python train.py --vocab_size=1024 --activation="gelu" --norm="layernorm" --norm_place="pre" --norm_eps=1e-05 --positions="alibi" --bias="all" --init_std_qkv=0.0167 --init_std_down=0.0 --lr=0.0084 --grad_clip=0.5 --warmup_steps=200 --decay_fraction=1.0 --decay_shape="linear" --batch_tokens=65536
Each number is 128 + 32 x the weight over its row's rms, rounded and kept within 0 to 255. Layers, rows and columns count from 0. Numbers have three digits each. The size before them is the row's rms in percent of the matrix's.

# v: layer 4 attention value, 128x160, rms 0.149, rows 68-127, columns 0-31
# o: layer 4 attention output (transposed), 128x160, rms 0.129, rows 68-127, columns 0-31
# up: layer 4 MLP up, 640x160, rms 0.16, rows 0-23, columns 0-31
# down: layer 4 MLP down (transposed), 640x160, rms 0.157, rows 0-23, columns 0-31
v68 080:156124112065052166177180166141119117143159106093114099133105140146143086101121122096139132132149
o68 080:139131151124146126142092146108133133169123151142104165088204124112129126114065140097102118066091
v69 082:162142120141113145128132165141118123150143096094116174189107168085132180182209104159126104109100
o69 078:136139127186093110153082096122110121085107122138151076145163059139133171114095157113097145156148
v70 087:141134189117158080121098145147101162126108111142182086090134113135095070171122168121148111138142
o70 082:194122122132130146141098096111153125145105127125154147190093084153122160106075110083152187162121
v71 083:082154134147106077130087074091080097099097151139107077111161149157048138058145111171111148144137
o71 085:190151142169173157081158108122140143125127135068165109116066101094190089172167117084082135127150
v72 092:148102148127130146098172201098190107108079130120104103131146100214135097134123093126127176140132
o72 089:090113153149112140105103117108138134146110120152130080095119110061137111107221093164147124084131
v73 083:077150143111166119108127126139135130066114114119131161108160157124115161115105151140228136085175
o73 082:134134148142169158143038148089112118105073147103117155159146107102143127133106090103111131142071
v74 085:112160100155157161145151103081122112086150169089128172110085206163205125085128079116176097041157
o74 081:119125139116187120150140166135081136130125129170142101141205108114125152131144143080163163154157
v75 087:160153160181078175168186108137158140167135184143158156156128189080149099117127113106176109135106
o75 090:088126136183116070166125084059089115149134181095135155087135118171113208123140140137098156140146
v76 083:151085113156132133159142157152125108132183146156107029173119104125081146191157096157121128118125
o76 082:155124133126066133131165119107155087098086092137148145119161168179172085158135139135108134150093
v77 082:131145175136176153093156139120090144125153099125152107034092130121084098151123062167144139182087
o77 085:135150079102107134113085147125140110180162159124153116147131120115166160205120124135109166123172
v78 081:194091093127114175142129107166064182140101097177150155146152090080100060126135110128185127117101
o78 081:091154163126086103155091121093145085180131145069128154137071114186164225065112171147127129121154
v79 088:156136101130174100170098063173104107098119152118133105178074146114082145131126083179160126071110
o79 078:136126127140070146165127147072109097144088120147077128153097167118149068131134169050116190186098
v80 081:071143098158112133177156124155180159129143144148111181104081110158117077072099112111088123092116
o80 079:091051141092156125100136159141109092096105090135149116106153168055122066063140095100149110139161
v81 089:091183204147182130145115137119135127064095132110041170096109079131125140092105122124130132054145
o81 086:140082137114176091119104134087117105134102102153192160137142160168156090119188101121166138217144
v82 083:151083138108114108111074145134111163148120057110159133147081167183143147100157109123185091149110
o82 078:106199127128183159111139155186141072186141140144125119107138155179120147204095133166084090117139
v83 080:157179120130133057137140092090170107110140052126174140186108085112110145144078123143102069100122
o83 082:087086102092135115108149157153149190124161135114182090134111096109117087129136131070152162122085
v84 084:112148117133106150128121088146114063119085115222176099148160181153176148114124142140144120180174
o84 081:091139121113124108101188140144115160160181120048094148143127106139135089207111196137130128090144
v85 077:121120124085162078174136140120119174099111133136136111132136110090112185175139094169137166135157
o85 076:173190129190168078160141133126111079110144184094121141093176140092116049074087125163171160106144
v86 084:097125153148092106152136067157110165144100208118179126088113106175162101141125105107095124163117
o86 079:146167134104166094120129163112170075159140148125142129104103134149127103133152199094167114136138
v87 073:127077115194125134127128174122084114098117061182117193122146122104150185170109186103148126103167
o87 081:121173106117119105116158148150170106151132132086074073122081126127093114057174094099135142128145
v88 083:154153162134075128069120130122089138101096149130162134189142091092108130133105109117132096103079
o88 084:095125109137122156143159135126176117067174151129138153055089099139163197201158134071064097144100
v89 086:111109080114161171124113124112164158109120131106099088150152069131157161154137068136163120139152
o89 082:142196169127151135061109168022073064107160187102119094113119121169136112168158132144155149117097
v90 085:134128138100145096127143221128132182103218089147102136165183069110116121119153108167126101116172
o90 077:160115119117148156086078174133136133113148069054143091170116127160192139103074113137106130102087
v91 086:120130143104116143100172074113125122097118136167135065113073128182115167170069138107083126124167
o91 084:110150083083108128163098167148133078128166155113101140156149169130114145101166104101090108137127
v92 084:157177108149131122110149160140099147093194119130111134150156136063089145140068077161113104160112
o92 080:091131149129119077041132153107136161083106094131122093112159153145105122111087168151113147125211
v93 085:108065140117152112073147109124144142126104139103151185130165129157140121078101108116110140101100
o93 082:128148131154125086175129091163150121137119130172130112104130122050115143108154152116154116095157
v94 076:107111080123135133075118123120147133114185135157163215133144135121179151129099099119088137110122
o94 073:184156132144081191153170113160132149124048135100094113087101109076093126109125154165138083159130
v95 081:134149137122110161075129184231119087132129048171056058148157055101117099095124115152094139206099
o95 076:095149132145117062144159149098137148079168126057142177126105135130131144158118107188126144124136
v96 080:153105172137176163109114093106126129125088164117140163155077142186153147152136151133119130142140
o96 080:109140174116112120147139099163102099089112110124141168117089153099121128114099104110097112187120
v97 084:113092106119142146114142145111094128140147107107107107131178109082132180167169139121197147149148
o97 081:175109108118159151132097089114125153139126116163092158120122133105116146138185148142109168117078
v98 084:108089095130085124128159131039140193129163070143056124122122177148141162096125104108117139105141
o98 082:090092226124156129109137169177140048109126145089119131126032098092187062156115114136131131107125
v99 076:070122162159062120142124161152125086124121130124071171147121129087114154151161140131110121169139
o99 078:122240130091140127132094160146096119134080127050120109097121155159109156098145124066115115112117
v100 070:126120173049153112099058132147157070131174168146109102191147101125104205119178121125108209106129
o100 080:160151166146130133130120124122084126081097099123183160126148134111125085156121157132148097174113
v101 078:153113209153089111173093121142082138150117118114104131145128132134185138140152097131129103105141
o101 080:123057093094101238099098196103127148139130124095162175119113089140142140096137092160125152098130
v102 084:145161103134131160166143124158140124147161105115170123119160104134129109133103085103090202105249
o102 085:140097099103145062124122133097107123119126121099060169118146110054115124147171145165139133124081
v103 087:105142078152120121118107170115112160132141112110154149149072119173134173171160123163132158091161
o103 081:149089176126144101118085096141139077119101134150073133147176144135116121110142143056180086158134
v104 081:163105190173178175136167103145131116097139114213079122106143152135150125085139135110140112140140
o104 077:101196102084126109102097117124104097134130170090124171155099095149153121197114192157174113100140
v105 082:184126169112166086138110139167149125066097177155131142160102145115168120065155171114108232144057
o105 078:154172172168132137125123145108065131186153124127129126100112180126122144098107170154168206172142
v106 083:032114146104166114135100100135123142081075141145054160110141145101165136095100091142137093128138
o106 084:117134142144138072074133140107134085090121102113173136094124118114104113111166120080135112100127
v107 088:105138109127103141127163153095129127084145140073127126138179079156060173143153074126128124080121
o107 082:116114157055212100121058189083122162066183166109110119123138093134157054092113125101144089159110
v108 078:151150150191206075166089085129176134138119101153102168112138158080051123133093069126125162143120
o108 074:107156068131106178097148158091068148096150136143046081178096117121098097100123126120145110156153
v109 084:128128114111167146078119114092109148172096168171104105108157153153081152147126148093071171058138
o109 081:124129135079135162124170158134154155103193117131076099097132137165188084115141089086199158126111
v110 081:142145130178176074138092103176182105052123134146192092123128166130069171044089180127128114130148
o110 079:156088091153105081156117173177102124123145131108069150114106127118168095157086119105174188113108
v111 077:104146135162191152127135152139179135091148186133142119049105121046124102130139116118054166061172
o111 077:164077093068056120148136074122068104167114041149119156100126157146149112099085125158121089182080
v112 077:099106104129178132147108109158124102109119109118131113161151140132066133148196112071094123150127
o112 076:112149133090093153169160147107092117115130130136169126131152136112175192153144128196143157178159
v113 080:114145110114122098105056087140119152116181082156163146136112062095107185101106156101123143124208
o113 078:162102166170100142116152165117123131196161177106094125094122138148129091109121138104124127083111
v114 080:146141123124137102150118126183139079148143117125143115092125182185137124160193148127118122089099
o114 081:115149107074114082103121154123143074106095171067137092121232076131179191118080087101042109132104
v115 086:141082095147141033082054127143184129116146114090092125116134086143055221161134151154097105069097
o115 083:130110155129149135147118166096146185111153087158153123194121160162086058141073120111063178206112
v116 069:112201124132076145115114130129101087080151133151177151131101145080149093081150156156095154115103
o116 077:137057179141155154083147068172126186155154102166082109146160148124080114171138098106156130161156
v117 089:162183137141127145145101120135126107128151125171146144155115129122152081097147053094172105151150
o117 084:156096123155189125086073139102128197154099116116117165129112095192147211148108168097078163069097
v118 083:104159108143143058116161201147146130141087123138114124163124102109159058159111146082100140167150
o118 081:129100109163155185141115112102150127108130124108112117134162164154075183097117135130114121100067
v119 072:178171139093151119074116123152067141150158177094179144125137148162138175108106210140096136067143
o119 074:107143138136152132142122155168154102159113093155162146145153137090144120132174105127119149131034
v120 087:146146132128127155102160124107094076131150087072066141167125120139107147076096124130147134145131
o120 082:103097104213150121130096112115142170126138107131153160141113136108171125161118131118123096133100
v121 083:131142125177081112155111120078118148156074161137143134133088176165158111134101077098086074102140
o121 080:116122147147126134139131209180176076158158131104153179106106097132158131120188152080115122142130
v122 083:157200104102078134118156129145129085137084146142157131128120163121149103119097148107110091081137
o122 079:131133176114127117077124123147158118137132169150093142076129127139176062119087095095086109169122
v123 083:080201112164196097145156162050111089221100114073184138159115144154113160137128143072117118176132
o123 086:159105129152136115161039138241098169068146146154129142127093140108133151069124135154169130116109
v124 075:122188082159152160080107182137137138139106127110147163101087115125109113120171128174115140118170
o124 079:051137113147162114122148055113081060098150099151097115154124188128136148166140120100110168152061
v125 082:121105116134121159114059157078136163114158176107172160136149121156117081149164160116170055172120
o125 083:160141157148151120138154081119080097143149094181141176165170113123163138161157183064116158160124
v126 080:111113088159132134087142110167157114146148119130121176138151103135162129072118137093109074073107
o126 078:136158067143095115135134097156145118157164131149120115023128168123111160117150159113132171167139
v127 083:072131101171151150114102096096105183097155184102143090190165143229154064124129095143100100181110
o127 085:165071183084177156146137038094137120127086164137132136096099142143166126196156135165118119134142
up0 095:150102136096148118160126145106133103095163118157153071126105154104154177170130139059150064101091
down0 091:107078108170117140147085141084101113145169127220102134114128085129110155129093098081159132134165
up1 110:114106155103124128135119179133132040132085173140177087130104168138065132147104151122149124207102
down1 109:157176147122172153091122158144137110164108155182168177140134124139115133098131192166074136163145
up2 093:121157174143117220069087138118144151148183123108099128097139145138171131191094183119145130057078
down2 093:091121098158084123129153127104129092181191144069159157155112109123068180143087089189150161139134
up3 114:171120139145090160123094086162120186112108129150172154153131122106117059095126091112099163109121
down3 099:126194174131098183125083097118123132194176109114112175165146108111077163089089080118091155107147
up4 089:124092136147117128123095129122116169083181113112116081089150116181164155200092086163159114148087
down4 100:067174117164091095162120154163103118118131104107143142125130134090148111114112162111062122148113
up5 085:091158110197107221077141076138094078149178105201124170119089141155085159139121163092130131091091
down5 102:102142116132106146138071095109062184165133096110137121124141098123139118124178172134122136147110
up6 099:101079124100102107073099083104117146100099119092087135184124088141137125106141141184118117061116
down6 101:152167128140105106132107104118094167147152139111139126184163115107173090100179106176122076126130
up7 093:136120151125087113143078086056128104201108101116131046118171141181140178160131072121115127143089
down7 093:083136080103106105159139163114124144105159093064169104111181146143176123057165120102106157123117
up8 106:130202112120102159158102155129139100104133143109126188063123120111101142176099137164087166140139
down8 103:208084191182131102138168106158109177164070113160123114156114076176121096096172143094125178126191
up9 105:100121127119109130129169100114119104148122105155163117120122082153118133110187081047091136075071
down9 100:159151127140132178128136165083137060106172118105170113116074154101126098080097071171145104121144
up10 108:092144086165144131120176157103083115113137116142116087122119106104124129166213126104188151156085
down10 113:129087143119120152131166077140109084154126162211093137163153176123146107113186152085125137119168
up11 104:126127105124080063137123148099133105135108106109122144066160181167140183115164118135091066100073
down11 105:074136126132098096127092078149160174170123154173116165137128138154146102102165109098125155106189
up12 108:144159149130141123096057122151096189156082092159170123084161097132102140154095111117158114151133
down12 101:112170188113135169088113123157182164178108140132139179093105080127111068121164093158149106144169
up13 096:107125157086115207074113189104157171108142128109063160127126170160128082117149132131082153098080
down13 095:165075090112138080156057126173097119120135117156160138096191116176140109130085144112073197095106
up14 098:175133170079173112137105096055113134152095129119147100166132101144143151145119093167147105089131
down14 109:125081166081133060153097096101082075148136105136127107200084166141114133146174150150087121099117
up15 095:113175089104122153134140206144116134130122110180137110100143093091101075148142163123110187145124
down15 102:122063146163121199106131170097169055123078118165129164105143135124139161190112115095131102162110
up16 101:161115151167158122187176119147087116117222186100143133141147177174135128115122090126147113109043
down16 096:104122154120102101136142162133101131132140191118139143170111076115194189057032109164144159111141
up17 096:147172120183139130150116102140162145109050102164093110087144122091115134183152130178129149150173
down17 096:138151121086100086071139136101131094142137150180186106115090133111134119171077192154151120172096
up18 102:149075103174153118110185124142109103090105150113104136125164178152134164143136161106123135161138
down18 095:140081189092203088099193128176138135091119128099138073173127066120129107142097118153131102158109
up19 095:107116145208113148144141165138163139117069110137129137096154113092055115093127131097150149181090
down19 088:145120121067091102100127126130125104142059150125117164142095083146193115158149102154100150114160
up20 108:134105217162098128139142101097170121142148215093137186155123139138137134138084155108143140111164
down20 094:133156092186090134124106117114181140160119148145095126134175127126086125136090099091100136122115
up21 123:151081193093134117120121089183168114131148095133152073128154116132112123182141131150117095169145
down21 097:160154118115119156072074136169128038156108101134155120156111079149095100116169112115072117134107
up22 095:100105149065098095133126127195116088106137115131105065170084132113088114080103162115154108126146
down22 096:148088209097177158117123104156179050084146116149149109138167118192110161063084127127169123105153
up23 087:085165126122143132116106111076070113081084114126132117149120123110152117095090103140103135187140
down23 090:138098141167105115088145094138120142128111097157150118117059118110185090112072102145145134128101